Weights of a small transformer language model.
Size: width 224, 4 heads of 64, 6.71M parameters.
Architecture: LayerNorm before each block, learned positions, no biases in attention or MLP, untied embeddings.
Training: a variant of SOAP for these matrices, 2373 steps.
Each number is 200 + 40 x the weight over its row's rms, rounded and kept within 0 to 999. Layers, rows and columns count from 0. The size before them is the row's rms in percent of the matrix's.

# down: layer 4 MLP down (transposed), 896x224, rms 0.145, rows 363-390, columns 0-55
# up: layer 4 MLP up, 896x224, rms 0.145, rows 364-391, columns 0-55
down363,101,242,258,149,148,189,210,190,202,283,174,122,180,182,247,218,259,187,117,233,174,202,183,169,247,199,126,163,279,281,151,219,133,172,225,224,180,116,176,171,183,209,293,251,183,150,211,238,175,188,202,182,238,205,244,195,199
up364,098,176,187,224,176,221,238,163,220,162,203,214,207,213,220,187,255,255,140,245,241,183,139,241,255,198,194,185,182,195,283,199,127,144,233,201,275,190,257,236,135,201,221,188,145,190,202,181,222,239,165,206,171,213,252,188,181
down364,109,234,220,192,243,195,192,198,186,132,183,186,130,210,135,243,169,229,242,225,204,318,110,255,250,220,152,177,248,200,217,226,168,215,140,157,221,208,215,122,246,259,142,188,161,213,243,223,240,113,222,114,256,178,201,284,194
up365,105,225,214,235,169,219,210,300,213,172,91,193,214,185,261,197,166,188,294,218,209,109,186,206,128,212,196,236,259,239,131,165,254,186,163,177,169,194,197,237,199,188,254,248,212,283,269,142,208,196,150,140,192,175,213,196,110
down365,102,145,211,198,176,195,251,143,233,215,216,157,236,263,168,194,206,162,223,228,216,187,117,182,250,201,191,208,240,151,174,290,159,212,165,211,303,244,202,232,271,249,232,190,111,140,264,261,198,179,209,205,237,162,155,219,170
up366,105,177,270,146,180,173,191,218,132,179,171,183,237,133,188,175,155,170,207,232,183,213,256,221,248,189,213,208,272,151,188,149,196,128,172,198,179,149,168,229,169,177,222,151,209,273,223,148,139,181,167,153,151,239,191,201,125
down366,114,125,142,165,182,187,184,201,225,267,155,222,187,174,217,201,150,195,200,202,223,248,188,198,243,168,296,251,241,189,214,164,221,153,242,271,190,213,230,237,224,206,181,246,193,184,185,107,154,172,216,212,227,159,232,257,198
up367,100,235,250,235,188,186,217,190,204,173,203,197,249,226,128,184,170,234,213,200,185,229,231,172,169,264,191,188,158,205,166,175,171,192,165,178,182,180,236,201,207,153,177,217,212,225,152,242,162,210,240,194,213,201,271,242,180
down367,103,161,229,216,127,248,192,232,162,220,205,191,126,183,124,169,218,218,185,228,169,125,213,164,209,179,209,158,150,148,221,190,206,240,165,229,141,202,208,154,184,220,181,279,157,221,221,281,253,168,190,212,212,210,130,195,274
up368,098,257,223,206,218,267,202,166,194,215,190,187,183,200,219,231,176,144,170,164,194,200,218,228,251,171,242,122,192,227,160,226,242,194,213,146,138,175,238,179,297,200,248,196,219,173,227,219,201,209,286,272,179,173,178,222,192
down368,100,196,189,234,190,155,158,192,152,170,271,181,187,221,291,212,224,153,111,237,160,157,228,156,247,113,201,166,176,195,143,157,183,192,149,206,202,170,183,193,158,216,194,198,215,204,204,142,212,271,227,274,150,209,200,231,196
up369,096,245,196,176,162,246,185,225,221,190,241,179,175,217,248,190,204,192,180,243,174,243,198,236,173,171,201,144,147,193,195,245,168,188,205,201,183,171,173,232,157,137,222,228,240,194,255,236,198,176,238,177,180,169,192,218,222
down369,090,259,273,235,190,170,205,192,163,170,259,188,128,198,235,218,228,110,322,270,162,210,191,230,201,227,208,175,240,188,216,237,187,201,286,242,309,254,241,208,234,247,242,211,224,179,193,177,226,195,233,231,119,258,218,216,223
up370,096,213,192,264,202,209,251,230,249,205,312,175,270,281,228,206,218,162,172,246,303,191,143,160,208,156,210,131,141,106,176,256,256,185,225,209,176,274,253,248,234,144,203,190,254,175,186,158,193,173,159,168,230,181,181,157,214
down370,097,158,224,175,201,198,136,252,202,141,152,172,225,220,181,178,216,212,263,92,187,203,183,234,169,214,253,196,148,207,295,186,226,199,248,160,295,177,172,175,159,226,232,186,177,239,241,237,179,239,254,199,157,242,203,231,174
up371,104,187,241,209,204,168,183,271,209,165,160,159,182,176,173,194,162,211,241,203,171,135,164,183,177,233,223,147,159,257,180,198,272,230,229,231,230,153,259,212,225,179,229,143,176,180,155,207,181,151,235,143,177,196,211,253,216
down371,109,216,158,198,196,165,188,269,204,190,182,188,180,219,202,210,183,183,218,189,245,159,222,219,250,257,205,180,181,147,117,249,173,128,230,157,132,204,223,198,238,195,184,227,152,186,214,181,218,240,217,109,129,255,224,174,210
up372,101,257,178,223,162,212,141,162,242,194,238,124,228,199,229,207,203,191,108,147,207,173,175,195,220,178,213,172,138,225,207,215,245,212,195,237,242,164,193,228,198,225,234,178,217,225,121,234,158,134,258,244,163,158,184,152,232
down372,104,191,203,241,215,236,106,197,190,215,211,240,122,230,148,216,203,165,249,199,231,151,196,201,299,183,296,120,216,228,277,174,104,105,210,238,186,183,211,109,168,190,268,171,200,253,208,181,175,272,275,145,269,162,226,268,209
up373,100,235,219,231,265,172,207,216,211,143,235,199,246,147,157,144,104,179,179,258,133,157,170,235,212,205,160,226,203,175,139,145,215,273,289,189,181,212,172,158,238,201,179,219,211,141,228,212,255,191,207,154,215,232,156,226,212
down373,099,178,197,163,187,223,180,219,219,217,224,247,230,232,167,273,117,192,241,263,171,156,226,203,210,141,260,204,193,251,189,198,224,189,112,153,241,130,165,308,278,214,177,232,238,246,165,156,175,238,187,244,198,132,224,255,159
up374,093,232,257,175,250,135,228,186,184,283,258,122,168,181,173,176,243,162,210,175,207,145,164,170,162,208,177,189,154,199,218,177,168,291,240,180,159,150,221,183,237,166,185,187,214,158,172,165,249,247,200,201,277,231,178,207,178
down374,098,197,217,144,187,208,211,283,170,179,235,204,269,213,178,208,212,241,203,262,227,244,198,217,206,256,186,192,245,181,223,130,148,228,199,172,195,256,178,215,253,163,216,208,248,175,245,235,198,201,178,138,205,223,215,118,234
up375,095,169,194,146,218,179,216,137,212,172,247,167,160,233,144,214,218,179,168,217,212,176,169,264,185,231,197,172,188,188,166,180,255,179,162,181,216,269,240,283,165,249,226,217,115,186,237,228,207,223,182,155,237,220,219,200,199
down375,096,213,230,212,183,182,216,226,205,230,182,160,254,215,213,184,187,248,213,152,244,181,238,214,205,141,194,243,210,222,176,163,195,196,199,227,190,137,192,192,181,170,147,169,230,242,197,180,194,182,162,114,234,175,197,215,205
up376,101,287,195,162,186,240,228,140,226,140,144,246,237,154,181,165,159,159,200,222,212,144,165,218,247,202,165,230,223,154,236,185,221,172,177,259,208,202,253,228,228,296,124,217,168,225,242,179,208,259,217,232,179,210,162,209,164
down376,097,185,178,228,180,193,162,233,237,192,126,194,220,192,193,230,259,206,226,139,212,226,275,157,199,220,183,271,160,77,172,191,157,163,201,128,219,142,260,234,181,238,202,233,221,215,212,252,229,176,244,156,149,186,153,277,247
up377,107,253,228,224,168,193,239,206,240,186,221,187,179,221,180,185,163,179,288,108,183,209,262,138,118,250,139,170,231,180,115,268,215,202,178,204,122,203,188,256,196,216,183,222,159,152,294,229,201,207,216,244,191,153,210,268,196
down377,101,219,192,174,225,235,243,182,131,211,122,184,173,165,193,215,285,103,194,105,190,179,209,261,221,192,206,236,173,182,155,149,156,217,207,220,203,169,177,151,213,118,159,197,212,221,233,159,214,170,200,196,189,157,214,178,238
up378,102,158,186,234,213,176,202,225,196,121,179,169,223,277,272,189,238,195,166,175,207,267,195,187,240,219,177,204,222,283,264,203,133,204,220,166,207,153,206,222,133,186,190,200,154,123,204,254,207,129,175,235,175,214,176,174,85
down378,098,257,203,241,249,222,197,186,231,178,140,215,215,160,221,190,192,285,156,98,192,195,268,211,188,178,239,253,178,179,223,176,245,178,185,140,212,165,200,267,241,217,153,182,170,127,207,150,271,189,215,189,177,193,175,199,190
up379,103,203,234,206,114,79,195,128,303,240,149,216,182,169,203,126,223,168,211,230,224,218,154,213,228,215,199,205,96,178,239,219,200,155,158,171,219,217,251,194,175,185,180,215,141,252,171,204,174,220,231,181,199,201,169,212,165
down379,110,218,225,135,216,169,223,132,191,188,254,204,197,174,228,206,191,200,187,232,195,157,221,188,209,245,206,206,259,274,179,242,130,209,207,166,202,132,137,155,213,272,209,233,239,152,112,218,204,188,237,174,219,204,201,228,239
up380,101,208,257,227,206,205,128,208,235,178,232,222,185,177,202,121,267,149,228,177,246,269,136,238,195,205,164,186,205,169,145,184,186,150,199,211,258,146,268,244,244,245,211,166,184,180,211,226,155,280,175,247,175,244,144,260,174
down380,097,256,214,195,186,233,186,177,159,232,176,237,211,246,217,267,217,161,184,211,170,208,241,197,226,192,185,211,205,183,182,240,176,197,207,207,150,181,172,219,221,223,145,256,248,272,132,168,203,194,163,141,183,176,210,195,239
up381,092,203,185,193,267,214,162,196,276,125,216,207,232,148,175,212,223,166,217,208,256,151,168,183,219,215,132,135,146,207,135,106,180,197,272,147,260,247,211,234,196,193,158,210,144,245,197,215,172,263,205,189,182,178,256,181,204
down381,099,236,143,269,202,202,231,188,178,192,215,166,194,201,128,185,212,170,264,162,171,110,240,219,181,265,78,263,222,225,214,143,202,141,214,192,235,196,186,129,169,237,159,147,260,172,289,193,239,261,281,199,201,200,261,190,196
up382,102,235,127,195,261,226,268,178,262,176,182,157,169,170,127,167,152,231,223,200,189,193,270,164,199,237,184,105,250,202,244,163,247,244,174,235,173,227,180,204,195,237,178,224,220,223,170,149,153,217,170,249,151,228,262,273,261
down382,101,192,188,131,212,180,179,246,196,164,169,186,148,192,183,227,207,138,186,198,212,217,142,163,144,226,212,193,259,143,229,205,164,146,173,190,264,108,131,235,192,138,202,204,172,239,116,193,183,149,203,200,146,262,229,210,244
up383,105,215,200,181,216,163,206,208,217,175,253,159,219,260,199,190,238,229,218,240,215,143,241,282,275,183,181,213,219,185,198,296,178,270,194,213,193,176,151,178,241,153,200,235,217,146,164,258,163,246,154,240,262,183,181,143,144
down383,102,222,238,164,185,195,182,288,157,226,175,240,130,204,178,162,259,139,146,135,219,202,247,155,222,120,229,221,222,171,161,192,217,262,244,162,225,202,182,238,179,204,260,238,301,184,265,179,276,192,116,172,233,122,216,215,132
up384,096,189,169,249,202,229,198,171,194,208,189,210,260,221,147,156,178,162,181,213,218,152,168,196,207,173,199,237,219,181,220,166,175,234,204,215,261,142,212,197,154,162,216,191,204,138,170,229,198,233,273,226,221,212,139,182,169
down384,110,140,168,147,147,162,229,203,210,215,180,150,202,153,175,186,275,182,170,133,173,201,187,232,182,165,223,212,206,231,175,212,324,244,228,205,298,242,174,222,226,216,186,184,239,245,273,192,208,202,231,174,264,196,169,146,193
up385,102,148,192,209,277,173,231,196,257,228,226,234,198,262,193,225,184,179,266,214,259,201,193,213,164,166,187,129,226,188,188,219,212,199,247,168,162,186,148,288,249,238,191,163,188,197,128,170,200,162,290,219,221,243,270,232,182
down385,102,229,224,255,179,244,165,186,117,224,227,233,241,246,158,181,200,194,176,197,217,209,222,156,174,207,290,231,214,257,216,134,193,224,181,284,205,181,189,204,172,121,268,190,215,164,150,235,275,208,243,242,202,260,211,183,138
up386,105,237,169,174,197,203,201,215,270,188,266,184,223,195,277,206,211,128,161,140,159,227,216,255,258,216,209,142,224,201,247,216,152,144,207,125,215,185,230,233,152,211,273,163,212,180,182,263,151,207,144,176,239,191,228,215,203
down386,099,192,249,207,259,220,161,167,185,221,158,174,223,288,169,188,190,197,248,200,221,212,160,284,171,292,247,215,148,200,182,204,245,264,176,228,198,196,137,247,131,180,72,229,189,233,253,204,215,271,217,212,207,208,190,259,154
up387,110,192,277,209,222,185,203,149,250,195,168,132,67,214,224,199,275,234,208,211,164,186,219,287,161,272,199,243,203,224,131,147,266,192,219,165,266,232,142,205,159,222,235,226,154,285,228,229,158,260,256,226,214,204,235,214,184
down387,104,204,158,197,225,277,209,204,207,211,224,235,222,179,196,216,77,189,105,214,201,174,216,181,170,249,184,100,202,209,260,210,160,137,202,256,245,192,155,168,193,180,159,238,187,241,192,171,242,174,170,199,130,211,181,217,197
up388,099,164,124,196,210,235,201,211,207,191,202,131,160,169,111,201,229,185,283,204,169,155,188,225,233,159,210,190,215,251,204,277,177,218,207,137,237,209,160,250,144,233,143,207,202,203,230,153,194,184,200,216,228,244,186,188,223
down388,093,246,192,239,196,222,227,235,193,186,156,182,164,195,203,212,198,226,197,189,253,188,272,181,178,267,166,232,157,199,247,173,205,197,220,200,162,223,224,172,197,198,183,213,139,249,234,189,187,187,159,212,208,199,149,140,226
up389,100,166,221,133,189,169,176,191,211,202,239,168,150,212,190,135,226,324,187,194,209,212,193,184,265,203,191,200,239,184,311,231,165,210,222,117,221,175,201,168,248,234,193,212,236,289,252,176,213,206,142,145,151,223,232,276,243
down389,105,183,272,263,194,197,190,204,117,232,169,238,295,199,223,259,132,223,207,253,220,229,204,163,239,254,245,220,248,213,186,247,253,219,175,196,241,164,167,165,238,186,166,227,213,197,186,137,148,187,156,188,208,104,142,210,186
up390,103,99,181,229,206,189,186,190,194,164,186,248,173,207,240,178,122,206,237,243,155,113,162,326,165,198,140,235,188,88,156,193,169,201,191,164,253,170,195,148,223,191,193,146,156,212,205,192,221,124,172,217,255,232,208,181,149
down390,103,265,222,199,246,275,167,264,126,177,103,199,169,207,195,189,221,145,195,141,225,218,195,204,207,199,225,256,292,173,191,226,193,241,225,213,208,205,215,279,264,238,200,234,179,267,228,203,176,186,250,232,158,159,216,211,146
up391,113,201,231,214,242,219,236,218,196,184,155,235,216,186,227,226,217,114,239,174,150,195,229,215,205,114,145,126,164,216,313,270,198,239,184,144,204,108,217,197,272,194,199,173,250,218,163,144,193,275,237,274,224,211,194,188,183